Part of a small language model's weights.
Size: 9 layers, width 640, 8 heads of 64, MLP 2560 GELU, 82.3M parameters.
Training: a variant of Muon for these matrices, 6127 steps.
Each number is 128 + 32 x the weight over the matrix's rms, rounded and kept within 0 to 255. Layers, rows and columns count from 0.

# layer 5 MLP up, 2560x640, rms 0.0781, rows 1515-1567, columns 64-127
[[172 103 151 132 102 113 123 152 113 158 176  96  86  85 172 146 122 161 105 133 154 190 126  94 142 163 146 114  38 108 121 149 162 131 140 162 124  98  19 124 193 110 130 142 139 108 146  93 156 125 130 110 111  91 194  85 121 185 134  80 121 111 136 214]
 [ 93 153 198 112 117 179 179  49 109 182 108 131 149 108  81 141  62 102 141 126 151 114 141 166 176 132 139 135  93 112  79 149 208 149 115  73 148 134 117  85 127 169 107 102 153 111 143 101 134 115  75 166  34 129  65  47  93 129 125 129 143 137 104 147]
 [143 153 154 119 123  74 144  82 128  86 115 101 152 107  50 108 178 101 117 119 138  55  90  90 146 143 108 124 160  84 195  99  89 127 177 118 139  65  70 127 114 108 149  91 168 130  18 168 147  86 148  70 134 116  66 129 139 146  95 199  96 124 136 144]
 [127 147 169 115 121 161  83  76  92 129 183 112 139 170 144  96 147 158 121  76 129 122 156  71 113 157 142 161 123 114 108 154  64 144 121 119 118  97 123 164 105 155 130 172 131 145 130 117 102 115 101 146 106  99 149 102 132 116 133 145 124 144  97  98]
 [116 132 134 175 128  90 105 138 120 105 139  89 139 135 136 181 203 144 154 201 115  58 121 121 139 162 167 113 176  88 154 138 111 115  89 107 121 139 109  96 135 138 152  99 103 136 106 143  56 174 135 118  97 124 175 145 148 141 177 121 139 154 119 136]
 [137 137 146  92 129 143 119  99 112 166 129 166 114 100 130 152 157 144 129 114 147 117 127 125 181 124 175 137 122  84 164 154 145 153  82 139 121 196 118 132 124  98 131 159 119 157 137 132 119  84 115 117 165 105 130 125 117 119  88 161 129 140 104 105]
 [138 133 183 196  93 133 177 112 150 159 126 159 107 140 124 140 141 131 167 210  93  67 106  68 117 177 149 146 133 141  77 109 129 116  93 120  88 188 110 126 155 159 115 151 109  63 141 162 154 127 161 140 130  93 142 119 166 139 127 200 152 156 147 176]
 [114  93  99 170 128 109 143  59 118 148 117 129 157 144  93 157 107 205 205 110 158 115 102 140  96 154 155 137 142 113 122 136 178 108 103  97 159  97 121 121  85 167 108 146 138 141  90  79  93 114  90 108 106  89 121  50 195 117  82 129 156 150  95 114]
 [ 64  94 105 127 169 117  55 138 123 104  81 132 113 104 140 118  55  75 142  63 113 145 143 132 155  77 147 116  78 152 149  76 139 120 143 134 108 149 100 140  79 186 178 156 107 153 117  93 184 138 123 109 173 141 186 161 126 122  58 134  91 201 169  95]
 [139 128  82 169 113 191 178 134 153 120 119 122 121 140 106 155  78 101  77 106 165 111  82 172 186  85 127 130  97 119 150 115 109 124 167 141  73 115  42 126 126  67 133  50 126  69  97  87 143 156 106 119 141  87 150  84 142 162 140 141  69 121  82 125]
 [125 227 148 118 172 164 158 133 107 131  71 128 136  95 148  91  91 131  90 127 184  82 109 206 131 101 159 146 174 103  95  96 101  87 114 141 139 152 158 102 150 101 157 156 130  98 129 145 155  75  94 102 122 187 148  94 120 119 118 108 121 140 133 115]
 [149 124 117 171 164 192 121 135 188 157 140 134 101 113 133 141 148 107 142  49 132  79 148  64 125 140  54 111 123 181 115 105  98 144  93 141 148 128  90 101 211  66  71 129 177  92 117 171 147 126  60 149  65 141  85 115  78 146 160  60 133 136 181 115]
 [169 164 115  67  93 167 151 131 133 185  81 114 130 101 146 122 141  64  98 131 156 134 137  61 127  90 156 113 102 178 151 144 105 137 116 171  97  71 156  87  95 111 168 144 148 148 107 158 127 125 114 124 150 145 126 139 115 147 132  80 118 168  98 183]
 [138 165 155 126  93 164 160 111 150 144 147 169 186 146  72 130 115 164 162 136 112 130  56 131 116 154 104 137  96 116  88 136 147 118 101  98 127 121 133 169 166   2 133 125 161 113 103 167 137 110 114 108 117 112 116  99 143 123 126 113 100 143 169 120]
 [105 125  88 115  88 174 116 207 157 194  84 115 108 139 120 109 112 169  85 132 201 155 148 158  55 114 171 124 139  77 174  88  59 134  74 173 161 156 132  87 184 171 165  46 136 104 110  84 114 175 117 152 122 174 166  91 153 137 108  97 152 130 143  57]
 [ 81  77 122 133 122 109 154 136 143 144 126 114 112  79 123  89 131  96 160 133 121 146 148 114 117 124 140 139 145 146  63 126 123 149 182 208  64 140 122 130 138 149 179  98 158 147 153 126 168  66 111 126 143 148 119 148 129 108 141 121 146 107 110 190]
 [170  77 135 117 115 107 142 141 123 123 172  81 150 151 149 144 148  88 178 174 124  58 178  58 101 103 194 157 120 192 152 166 142 107  91 139 116 105 107 178 174 157 190 167 100 108  47 139  93  81  90  79 180 130  93 136 103 102  88 139 153 122 125 138]
 [116 209 139 110 154 132  89  72 116  70 129 157 109 147 118 140 115 128  73  92 142 125 127 122 149 149 131 102 125 125 129  88 148 126 135 151 135 165 142 105 165 129 168 138 132 164 121 100 127 170 166 138  99 112 170 156  71 115 122  67  95 147 146 138]
 [ 79 222 200 130 106 143 152 138  95 174 213 127 125 120 120 127 156 116 148 169  33  87 113 126 143  93 176 142  81 170 190 154 117 103 119  65  17 147 155 124 131  95 188 134 140 149 132 111  57 131 141 136  87 107 164 112 136 133 111 115  91 144 133 114]
 [185 127 147 106 126  99 124 152 170 109 123 144 105 126 140 147 176 130 130 142 174 165 158 149 130 103  76 129 145 157  83 143 129 119 169 101 110 154 169 151 122 170 126 135 123 119 108 109 116 150 109 117 124 171 191 125 139 144 115 135 103  75 147 101]
 [142 153 156  59 150 106 152  97 122 163 137 132 126 156 167 105 154 115 141 148 114 113  73 130 133 129 109 151 105 122 149 133 145 119 146 132 124  72  93  92 119  78 132 145  85 156 108  96 168 160 139 120 103 131 152 139  92 102 135 133  52 141 112 121]
 [134 213 110 149 171 135 163 165 117 151 111 137 160  93 113 131 127 123 147  80 192 108 145 136 141  78 121 154 116 169 159  65 172 178 153 141 107  84 105 167 151 121 132 140 189 135 101 105 115 150  96 191 127 103 119 162 111 109 146  92 111  89 114 205]
 [ 97 111 128  94 122 153 105  72 141 116  87 118 122 112 113 116 123 127 176 151 121  70 149 114 164 118 118 101  90 123 160 126  64 136 125 176  98  95  84  79 133 131 110 111  65 137 113 147 151  93 111 166  85 104 136 118 154 165  95 101 159 196 135 158]
 [145 131 151 119  76 117 125 155 156  96 160 118 118 124 108 177 117 126 153 104 139 160 123 101 142 166 163 110 147 131 129 142  94 139 160 122 175  87  95 148 190 127 167 105 147 123 155 102 159 170 100  60 126 113 156 158 129  88 114  89  36 115 114 102]
 [ 97 129 141 135 131 121 116 142 146 115  86 149 113 113  88 101 128  88 130 162 115  88 159 122 123  76 172 143 161 146 102 117 166  83 120 124 125 168 148  60 149 110 142 173 129 102 133  96 121 149 102 124 130 116 120 157 117 140 115 112 134 122 132 128]
 [134  97 160 145 127 169 123  47 101  78  58  93 148 129  96  84 153 174 214 145 116 176  91 210 139 144 166 141  97 147  78 167  70 122 216 125 154 145 151  92  78 130  84 139  95 131 154  87 157 149 145 144 156 108 106 122 124 151 118  91 127 130 105  70]
 [ 83 118 106 127 122 164  96 208  76 164 205 113 123 113 124 127 130 168 128 175 107 122 155 157  92 151 146 148 106 174 104 129  97 117 177 134  67 161 147  87 154 167 115 147 139 160 104 125 124 167  75 206  82 154 199 178 143  96 145 141 120 133 159 111]
 [178 124 201 132 116 193 133 151 117 126 108 141 150 135 165 147 110  93 159 121 155 183 123 171  55 131 113 133 134 112 130 155 118 108 132 117 111 156 138 100 100 145 168 100 153 132 114 112 104 134 104 175 116 142 167 143 123 143  82  97 140 135  93 100]
 [173 185 124 109 138 119 160 148 105 131 157 181  68 121 103 153 128 126 133 106 141 206 140 147 132 150 142  85 159 135 134 153 133  92 122 138 113  59 142 146 106 163 102 124 138  97 176 117 138 144 110 119 107 184 102 137  97 155 116 107 126 149 108  95]
 [ 90 157 202 117 128 144 179 135 146 111 119 143  83 116  48 143 132 124 110 109 104 143  88 138 127 126  77 106 153 180 106 101  16 168 125 129 134 144 105 128 127 143 117 120 160 109 147 143  99 124 161 113 120 107 140 165 127 127 104 133 129 134  97 101]
 [122 161 159 175 137 109  90 167 159 123 190 157  93 131 149 182  99  93 144 124 108  75  80 165 132  87 106 142  57 181  83 137 142 163  83 157  77 138 157 127 168  58  99 141  82  96 121 147 107  74 148 171 111 124 175 168 100 144 178 113  93  65 158  99]
 [104 123 143 141 168 137 125 119 152 140 121 130 148 162  80 164 102 103 126  75 140 139 112  68 177 150  71 143 103 107 122 117 120 110  96 142 115 165 145 131 127 133  82 117 121 149 112 156 100 106 126 163 115 148 159 153 131 163 145  95 177 172 179 127]
 [ 99 144 150 107 157 154 104 130  74 120  95 129 168 127 146 107 168 137 127 110 122 155 145 177 131  86 108 131 177 149 113  79  66 125  95 237 170 175 151 133 115 158 123 119 121 131 166 141 149 131 134  51 162  90 136  85 106 142 146  85 114 126 120  98]
 [ 85 152 102  62 115 147 115 114 156 140 130 111 140 127  86  84 147  93  84 126 121 130 133 121 122  75 121 108  92 180 126 143 123 114 130 111 149 114 153 107 180 140 111 178 113  97 137 120 105 125 151  93  91 134 127 167 144 215  77 122 150  74 163 186]
 [120 104 145 138 133 110 159 140 153 162 146 139 170 114 140 145 128 162 149 127 171 112 173 115 126 111 151 221 157 156 140 177 131 111  77 169  91  49 151 103 186 116 123 174 173 112 151 111 185 135 189 114 119 145  89  71 110 159 182 155 115 139 163 157]
 [ 76 152 144 113 117 170  64 130 122 119 143 107 112  76 164 160  68 106  69  82 151 126 101 104  86 105 102 137 116 147 103 118 122 118 154 109 100 123 121 148 137  95 173 163 167 132 110 146 127  91 124 180 136 156 208 109  97 132 126 127 202 131 121 129]
 [169 117 163 135 149 138 144 136 170 130 143 121 155  79 115  96 160 118 130 162 135 141 114 164  69  97 135  91 128 108 186  96  97 117 158 132  94 100 163 126 109 174 111 124 152 110 111 141  68 122 156 118 143 110 147 120 167 174 140 115 135 159 128 158]
 [158 107 108  99 147 121 167 140 107 174 145 140 161 124 114  86 130  68 139 132 109  93 163 100 135 162 125 142 124 126 113 110 149 143 102  65  83 128  93  84 134 179 111 128 119 108 149 105 137 151 221 184  48 129  74 137 154 125 150 131  51  64 210 103]
 [158 176 110 189 171 141 136 168 162 109  86 131 117 107 125 165  71 161 137  95 160 160 137 108 120  55 167  96 147 139  92 127 123 150 150 141 157 147 135 147 149 147 213 189 130 128  86 125 204 173 137  90 103 109 181  74 134 139 100 131 103 120 144 198]
 [ 74 120 166 158 130 119 171 146 108 125 136 130 144 132   7 137 138 171  95 115 121 139 150 145 166 123  89 150   4  91 169  97 137 121  88 160 149 152 156 132  89 136 123 106  95 140 136 155 142 115  68 140  79 133 170 161 153 162 128  78 133 124 151 138]
 [ 86 197 119 120 124  93 127 119 139 109 142 135  70  94 144 121 121 120 161 120 204 127 132 116  51  84 133 164 116 200 191 125 102 143 149 169 187 141 139  98 105 117 146 148 108 112 110 106  91 165 187 102 150 181 127 196  91 107 130 121 133  91 155  67]
 [ 73  95 183 127 181 133 133 126 133 118 170  89  96 125 164 124 193 136 165 118 111 158 143 122 180  85  97 125 156 157  65 115 100 129  76 163 130 149 180 130 103 129 103 171 111 127 165  87 172 131 179 136 105 120 105 118 202 116 134 204 119 137 162 202]
 [156 131  79 125 106 136  63  82  98 140 107 151 162  87 115 105 101 127 137 184 112 123 126 142 121 135  90 112 111 122  88 138 161 164 173 131 156  90  91 157 134  93 146 171 113  95 112 130 179 133 140 140 103 114 161  98  85 126 140 123  72  74 193 124]
 [ 81 151 186 141 117 117 117 112 128  84 155 158 143 119  75 124 122 160 106 181 127 135 108 171 105 114  85 141  87  65 135 116 125 186 138 131 110 159 127 135 130 123 110 105 135 147 151 131  74 114 121 101 104 137 158 115 127 117 146 151  68 142 152 130]
 [124 129 168 130 115 148 112 138  72  87 120 202  69 127 125 101 140 130 166 203 147  93 136  74 145 150 128 144 123 143 115 107 154 108 133 131  98 177  63 130 178 149 123 189 151 114 125 121 145 109 107  63 149 129  85 146 122 109 117 137 141 129 134 119]
 [141 141 114 152 115 111 108  85 123 147 113 158 170 131 106 106 159 154 110 157 123 162 127 144  90 159  47 103 164  84 115 121 142  67 108 140  84 141 105 106 147 171  88 147 153  65 113 150 102 144 203 176 121 155 202 142  81 153 113 131 158  86 157 100]
 [134 108 131 120 112 119 145 105 165 121 122 158  98 171 137 129  51 192 165 136 124 103 119 170 158 150 102 204 196 168 116 138 146 187  82 138 154 103 133 101 158 115 173 145 116 149 119 191 103  98 137 134 105 148 102 111 104 108  93  90 141 144 134  96]
 [110 128  96 146 158 134 140 129 176  74 116 154 175 172 166 134 121 156 155 105  97  92  89 122  61 192 130 185 112 177 124 167 136 118 149 126 151 100 136 148 106 132  85 149 102 114 162 147 167 138 137 125  84 135 134 135 186 145 153 104 191 160 100 143]
 [170 160 136 145 125  93 120 131 116 114 138 135 160 158 115 128  83 160 126  99 157  99 107 140  87 153 108 139  95 106 105 163 169 115  84 140 159 182 112 121 110 142 117  90 181  85 112  80 129 125 167 149 166 119 115  95  98 122  90 142 142  78 109  50]
 [151 214 123 135 162 155 125  87 110 154  49 145 127 152 110  72 119 101 173 141 129 152 196 171 116 138 104 164 180  86 134 166 136 125 153 112 141 159 103 135 115 143 160 151 151 108 125  76 112 136 159 139 149 138 169 163  30  95 154 146  90 145 170  68]
 [125 149 137  97  82  97 134 122 152 126 158 116  81 162  77 187 158  82 143 122 108  90 156 138  87  88 140 152 130 138  53 100 140 109 139 128 147 138 168 144 102 159 131 139  82  89 115 149 119 157 153 153 155 151 128  82  79 181 113  92 114  87 111 101]
 [109 170 154 146 140 113 122 169 140 130 171 110  79 131 167  55 115 180 120 126 109 122  87 179 122  76  79 175 191  97 133 106 126 163 197 109 102 122 117 119 134  99 113 122 134 214  94 195 114 180  59 146 116 141 114 141  71 129 163 166 124 141 101 167]
 [161 180 118 122 128 169 117  87 146 130  91 169  63 115 123  91 168 158 123 106 143 164 146 116 112 124 106 147 139 152 117 153  77 119 118 101 111 136  64 121 148 153 145 103  70 198 133 152 104 107 133  92  82 125 126 111 176 140 112 121 163 100 120 168]]
# layer 5 MLP down (transposed), 2560x640, rms 0.0606, rows 1515-1566, columns 64-127
[[105 149 142  55 168  97 148  51 103 139 167 157 159 149 174 127 130 117 115 145  95 186 105 162  91  75 138 202 159 162 121 162 103  80 114 145 110  80 102  92 171 161 157 104 162 101 140 145 149 111 114  54  96 148 145 115 161  96 184 140 121 108 120 154]
 [104 129 119 133 153 116 110 117 130 155 146 174 150 130 158 163  83 185 151  91 147 127  99 159 176 144 108  83 175 138 104 115 176 105 105 149 168  76 174 169 189 130  87 146 111 143  37 116 198 151  96 118 120  95 191 108 149 178 196  94 103 173 120  99]
 [142 141 176 100 184 112  92 144 129 133  96  96  98 138 183  95 154 101  86 111 132 153 144 223 163  77 101 157 112 116 176 128 149 138 125 144  95  73  63 129  71 124 137 106  60  34 150 171 150 108 139 103 164 145 116 152 159 140 103 126 154 141  49 100]
 [113 139  98 130 161 136 170 109 146 169 187 110 152 123 119 110 160 114 103 150  97 103  95 129 129 117 117 124  55 125  89 181 144 131 151 131 103 156 170 166 133 145 101 103 107 136 108 101 177 145 142 129 163 136 135 149 136 145 162 101 117 155 151  79]
 [133 115 149 166 162 105 144  64 145 118 104  93  75 105 172 132 101 140 137  52 120 171 108 102 134  94 130 101  78  44 122  76 122 153 133 158 117 156  99 148 112 111  77  86 154 166 155 181 121 189  88  89 114  97  82  92 138 151 153 138 189 107 128 142]
 [103 151 150 125 139 100 130 166 162 172 117 128 221 138  91 149  81 160 117 131 104 141 137 138 131 157 112 107 183 173 120 110  90 117 165  74 166 124 175 105 166 118 150 142 103 173 177 128  61 153 122 135 155 124 126 144 176 123 188 143 170 209 170  85]
 [115 159 147 113 168 109 133 186 123 173 153 183 147 129 146 110 148 155 131 134 200 119 138 153 140 210  90 158  97 142 168 132 106 115 158 170 101 141 152 152 127 110 114 127  98 176 124 149 142 134 115 142 100 118 129 172 145 112  57 150  98 140 125 119]
 [153 135 177 115  91 149 129 170 148  96 111 154 128 128  70 148 157 152 169  74 112 128  94 151 132  97 140 160 135 130 110 134 132 114 100 149 121 130 110 110 137  96 170 135 134 128 120 129  97 160 112 116  93  73 157  78 145 113 120 146 124 149 177 173]
 [134  83 114  89 220 118 128 157 120  59 148  81 127  76 138 142 125 127  90 108 176 115  48 218 176  42 171 101  75 168 146 128  90 167 163 105 133 154  87 176  64 196 121  91 165 149  75 110 172 116 150 153 207  85 136 136 112 132 188 123  78 146 142 101]
 [ 61 141 146  83 140 127  98  95 147 103  38 110 128 159 160 152 118 144 100  39 162  95 100 129  98 135 165 126 158 127 129  50  91  93  68 128 137 151 152 139 104  30 112  85 119 100 153  76 137 126 167 217 103 154 148 129 111 111 204 204 122 129 129 118]
 [135  90 123 106 162 203 149 132  94  94 135 127 113 155 175 191 139 106 179  85 136  80 116  70  96 147 141 145 100 138 107 121 101 160 152 177 140 153 103 153 145 126 140 110 142 150 207 156 111 116 185 121  98 142 158  54 118 115  93 129  96 147 112  89]
 [127 172 156 102 157 136 136 129 122  62  70  69 149 154 140 144 143 114 116 115 149 183 173 121 143  60 117 112  98 134 108  98  72 159 128 150 119  63 101 152 118  97 125 144 105 158 150 162 141 156 134 197 127  80 120 136  76 156  81  85 165  69  78  91]
 [186 108 110 132 176 139 133 143 110 143  98 186 137 112  86 115  81  98 195 134 129 130 137 120 174 132 107 156  77 109 135 130 119 136 165 144  94 116 149 160 104 117 130 181 160  93  96 138 159 160 155 145 158 137 132 106 132 138 144 130  98 129 169  83]
 [144 114 114 128  98 139 110 132 160  86  86 114 101  95 133 126 173 143 128 140 110 177 139 139 136 140 165 201 121  74 140 136 163 128 193 103 108 132 112 116 165  63 134 121  82  81 197  55  71 155 113  96 161 143  78 150 144  98 125 170 153 199 190  87]
 [132 124  71 144  93 161 132 122 137 110  91 160 100 172 121 174 114 107  86 131 119 112  83 164 140 193 114 110 125 146 115 151 142 124  92 138 132  95 125  79 145  74 118 166 187 144 111 111 156 125  94  99  73 139 130 180 125  70 142 151 108 138 156 138]
 [156 159 103 135 110 122 172 144 146 106 181 185 173 128 123 136 110 116  76  53 109 128 159  64 109 182 113 170 127 152 167 150 104 116 133 119  99 112  98 112 149  94 114  67 149 110  68  83  59 130 143 159 176 115 121 115 140 184  47 145 118 140 146 139]
 [ 77 184 125 156 161 124 142 141 118 112 103 152 156 159 163 117 104 111 113 101 162 124  75 105 127  66 140 118 108  88 130 148 158 116 114 119 146 103 119 118 108 112 100  27 151 113 114 135 140 138 157 150 118 144  81  63  89 157 136  80 129  56 125 105]
 [124 138 108 143 153 125 179 140 117 179 137  63 114 136 140 143 168 129 136 119  98 106 147 147 166  86 133 136 199 109 138 113 119 130  92  78 127 196 132 129 120 110 102 115 161  73 153 124 159 107 104 144  69 131 114 111 144 140 163 183 125  68 123 137]
 [126 124 189 161 138 185 112 151 160 122 137 102  83  77 149 116 116 168 130 131  91 129 132 164 148  96 134  85 153 209 107  60 111 125 121 131  97 169 142 111 147 126 147 162 135 152 200 114  70 143  81 158 135 143 129  96 111 139  78 109 137 140 113 172]
 [148  99  76 118 157  96 104 153 125 122 140 117 149 146 133 138 111 130 106  96 107 146 154  78 140 121 110 127 149 151 114  99 146  75 148  88 148 102 141 120 125 164 150 132 176 121 102 109  95 147  97 101 149 115 105 183 142 144 128 157  88  63 183  83]
 [115 159 137 160  93 103 147 171 152 102 122 115 142 156  58 169 109 137 125 116 154 162 150 189 122 115  75 160 144  93  94 123 106 156 158 101 144 119 167 138 158 151  99 125 100  90 157 160 122 105 140  76 153  90 139 132 114 178  96 136 165 172 163 115]
 [119 113 108 121 125 149 125  94 127 136 102  99  68 109 145 103 144  83 144 197  95 142 145 102 150  91 116 160 101 163 170  81 106 153 168 103  73 216 145 112  88 129 101  88 110 150 107 105 171 168 127 126 133 156 106 126 152 101 171 111 132 105 155 120]
 [139 186 136 142  93 133  45 144 161 103 105 171 107 164 105 195 104 135  69  95 195 122 142 103  85 159 114 109 119 161 120 127  84 140 128 128  57  85 129 125 137 160 124 188 110 143 120 158 109 184 115 207 122 127 143 130 156 108  91 201 106 116 133 139]
 [183 146  99 160 123 107 169 132 137 100  86 193 150 172 200 126 142 107 116 114 110 113 120 124 129 150 138 158  94 176 138 145 102 170 143  97 153 142 138 103 121 140 149  97 145 138 146 134 117  97 149 126 152 109 134 141 105 135 178 156 183 120 110 113]
 [107 164 130 113 133 231 136  91 113 171 105  82 153 115 135 117 173 129  39 153 117 183 105 134 136 154 153 114 205 137  98 170 134 155 157  91 113 126 124 153 145 139 158 141  71  66 121 133 134  53  91 123 146 155 106 124 138  92 173  87  96  98  89 133]
 [150 154 126 104 132 177  75 142 153 132 110 155 120 137 179 154 117  73 126 131 180 128 107 119 114  85 145 151 169 130 124 124 167 135 156 139 135  86 155 122 108 176  98  95 145  96 143 145 166 131 106 142 158 124 156 119 134  88 157 176 180 133  88 160]
 [ 72 123 126 167 150 170 107 180 111 117 136  97 141 110 130 104  98 188  95 112 177  80 135 131  56 175 135 117 165 107 122 109 165 107 155 178  73 107 167  94  56  90 138 159  99 150 161 121  70 135 104 195 150 131 174 103  80  58 195 172 140 134  86 181]
 [146  85  70 106 169 133 131 102 153 142 139 122 145 101 162  90 130 117 166  74 130 132 123 146 115  93 173 197  70 152 139 138 108 136 147 130 129 119 174 125 155 180 106 137 118  98 129 144  93 149 103 177  97 114  97  91  91  44  82 113 128  98  86 102]
 [156 148 200 132 146  66 129 122 109 112 110 138 167  89 104 109 160 157 104 108  78 113 107  80 110 105 150 172 142 166 143 104 125 148 173 111  97 126 113  86 134 106 164 102 136  94 154 115 145 116 113 101 158  95 104 154 141 120 146 113  98 152 143 117]
 [163 127 104  59 132 133 136 156 113 137 195 123 154  84 135 146 144 140 155 121 102 154 141 158 121 138 151 165  91 129 157  89 136 167 138 177 101 159 170 156 195  56 131 136 153 170 165  81 138 171 143 159  87 112  82 121  93  68 155  94 115 144 133 134]
 [ 79 144 157 106 152 156  74 123 136 123 119 138 138 136 154 139 117 185 169 169  86 124  89 107 131 165 123 112 116 137 125 109  93  95 118  73 145 135 114 136  82 142 142 148 115 119 136 111  88 131 113  97 100 101  83 141 120 102 133 104 128 153 108 103]
 [168 140 140 111 160 130  95 124 107 120 130 158 125 107 140  95 134 161 125 112 100  41 134 130 106 124 148 162 144 125 102 136 108 126 150 140 188  87  76 144 117 130 159 102 142  88 159 148 212 196 141 116 157 115 111 115  82  94 130 135 107 111 161 118]
 [ 92 164 126  83 138 126 154 125 115  94 101 151  99 105 124 103 113 103  85 123  38 108  93 141 172  85  82 156 170  76 120 162 135  98 129 109 128 180 112 171 140 115 131  82 148 143 107  99 135 114 136 185 136 178  84 179 136 123 141 183 137  90 163 190]
 [168  95 163 171 127 113 115 122 139 100  98 145 122 136 141 123  74 155  93 119 118 132  95 193  95 148 154 152 156 124 165  87 128 136 100 163  98 113 120 148 130 129 143  89 120 158  87 126 138 138 119 133 152 164  99 111  87  53 136 103 117  96 122 170]
 [170 123 153 187  99 155 167 121 113 161 115 150  64 174 182 144 104 150 101 119 137 167 129 101 149 188 125 103 177 125 128 140 121 129 100 147 157 136 155  81 143 168 146 120 117 166 130 104 117 173  59 120 123 148 125 195 164  98 144 108  69 133 119 149]
 [139 174 158 115 100 145  90 113  96 152 189 109  83 130  83  97  98 103 182  59 163  95  92 139 116 122  97 176  90 106 115  59 198 148 138 149 128 133 103 136 101 143 145 145 149 116 114 192  67 160 155 130 125 196 143 112 130 169 158 136 109  85 120 136]
 [134 147 116  93 136 143 187 113 158  79 125 101  96 135 105 146 128 130 107 109 134  56 145 119 107 133  93 123 129  81 171 114 114 120  52 174 121 115  42 184 161 151 121 116 147 158 137 117  94 130 132 137  96 169 167 163 155 151 153 130 135 100 138 100]
 [127 151 113 137 106  86  88 161  90 118  83 104 158 147  86 121 188 183 159 131 172 129 171 152  63 123 150 129 112 129  49 166 164 116  81  97 180 131 138  97 136 117 205 160 183 157 130  62 152 109 114 161 116 130 196 129 139 138 132  89 137 103 159 114]
 [120  67  95  79 136 171 155 126 152  86 174 108  83 113 142 117 100 136 139 128 118 131  97 185 185 180 148 122 150 111 143 167 130 121 176  89 159 171  88 139 134 134 200 135  72 141 110 117 161  93 118  99 148 149 151 226 118 103 134 156 177 109 124 135]
 [124 133 163 138 152  60 143 117 103  97 159 141 120 157 158 139 108 122 148  63 128  82 150 139 165 156  86 131 132 138 110 127 168 110 109 133 140  85  66 170 137 124 141 133 160 137 145 117 153 172 168 130 126 118  99 124  83 163 173 205 114  51  51 106]
 [162 119 116 123 119 180 111 123 130 150 161  48 112 111 144 103 138 177  98 119  97 195 126 150 116 118 165  90 111 179 158  93  56 110 144 104 103 139 141 112 163 136 112 152  77 125 110 110 115  96 150  83  91  92 158 165 126 145 149 156 155 208 128 111]
 [143 169 158 173 156  84 107 133 123 195  21 121 113 183 207 124 108 118 133  64 156 131  62 124  94 112 136  84  98 132 182 163 163 171 135 137 126  58 156 155 177 147 148  90 136 117  84 134  84 139  68 107 167 108 100 145  90 138 130  60 101 133 115  44]
 [162 130 106 115 137 152 124  72 185 111 133 114 190 115 175 182 173 134  69  75 114 153 102 113  97 179 144 115 155 135 144 149 128 117 141 154 132 205 182 153  69  85 181 142 194 116 120 121  78 135 118 133 152 127  73 134 137  89 121 150 115 107 189  60]
 [113  57 118 193 152 111 105 174 140 127  95 112 159  82 110 118 126 119 131 108  68  98 131 125 146 149 157  99  92  95 169  87 143 180  86  91 132 154 119  98 111  91 116 149 124 133  64 128 167 152 108  80 118 136 150 106 112 127 165  31 176  80 163 150]
 [159 134 132 111  71 141 184 131 140 123 173 108 226 120 140 113  92 161  51 172 105 115 144 150  94 137 138 133 160 163  63 144 110 157 112 109 104 102 124  53 122 145 170  69 146  97 175 135 170 107 117 151 129 154 164 122 154 122 161 139 132 147 115  95]
 [132 154 144 112 135 135 122 159 124  66 112 185 112  88 106 136 106 157 153 191  91 108 144 183 106 100 178 114  98 115 165 173 123 136 121 163 170  90 134  92 119 100  89 152 166 122  94 102 106 147  85 122 170  39 120 162  97 171 157 114 102 171 128 151]
 [139 106  80  79  76 147 153 121  88 118 107  96 137 136  97 135  82 147 148 113 141 101  84  76  36 187 153 103 140 101 142 122 158 154 106  92 142 146 162 156 122 114  91 137 124 141 125 152 105 103 127 200  83 119 174 123  94 167 102  99 105 104 107 130]
 [120 134 142  81 170 123 140 192 116 117  95 126 126 163  57 126 146 152 118  81 122  19 156 116 144  82 107 161 113 111 141  88 101 102 118 130 176 122  89 155 109 108 102 178  94 142 124 125  50 173 137 111  62  94 116 119 122  50 135 153 155 124  84  90]
 [122 135 175 140 119 100 136 162  88 139 112 133 168 112 137 170 151  78 117 145 137 138 138 184 101 133  88 147 210 162 115 104 169 149 138  83 113 101  93 105 186 118 185 103 101  81 108  58  82 126  93 166 124 185 129 134 178 180  89 105 134  91  97  95]
 [120 122 129 146  81  66 103 156 117 127 107 138 126 137 122 121 172 135 158 145 168  94 152 145 109 152 146 150 108 161  84 154 166 161 161  72 186 140 162 154 100 135 130 167 130 146 137 127 113 103 136 189 135 113 138 133 123 108 125  95 163  79 138  67]
 [137 120 127  81 137 112 189 141  94 120  86 116 151  68 159 153 178 143 125  88 142  93 133 164 163  96 144 107 129 126 173 149  38 108 143 118 140 118 174 136  77  93 141 120 138 122 121 156 151 122 114 105 145 117 129 162 103 134 121 161 174 117 116 157]
 [113 129 156  56 117 152 174 100 169 196 193 128 139 199 149  68 119 193 136 169 122 137 145 191 168 179 157  63 123 109 154 116 105 145 145 129 133  74 123 194 135 136 132 103 129 130 128 145  94  95 110 160 170 143 139 102 131  63 134 108 125  88 148 157]]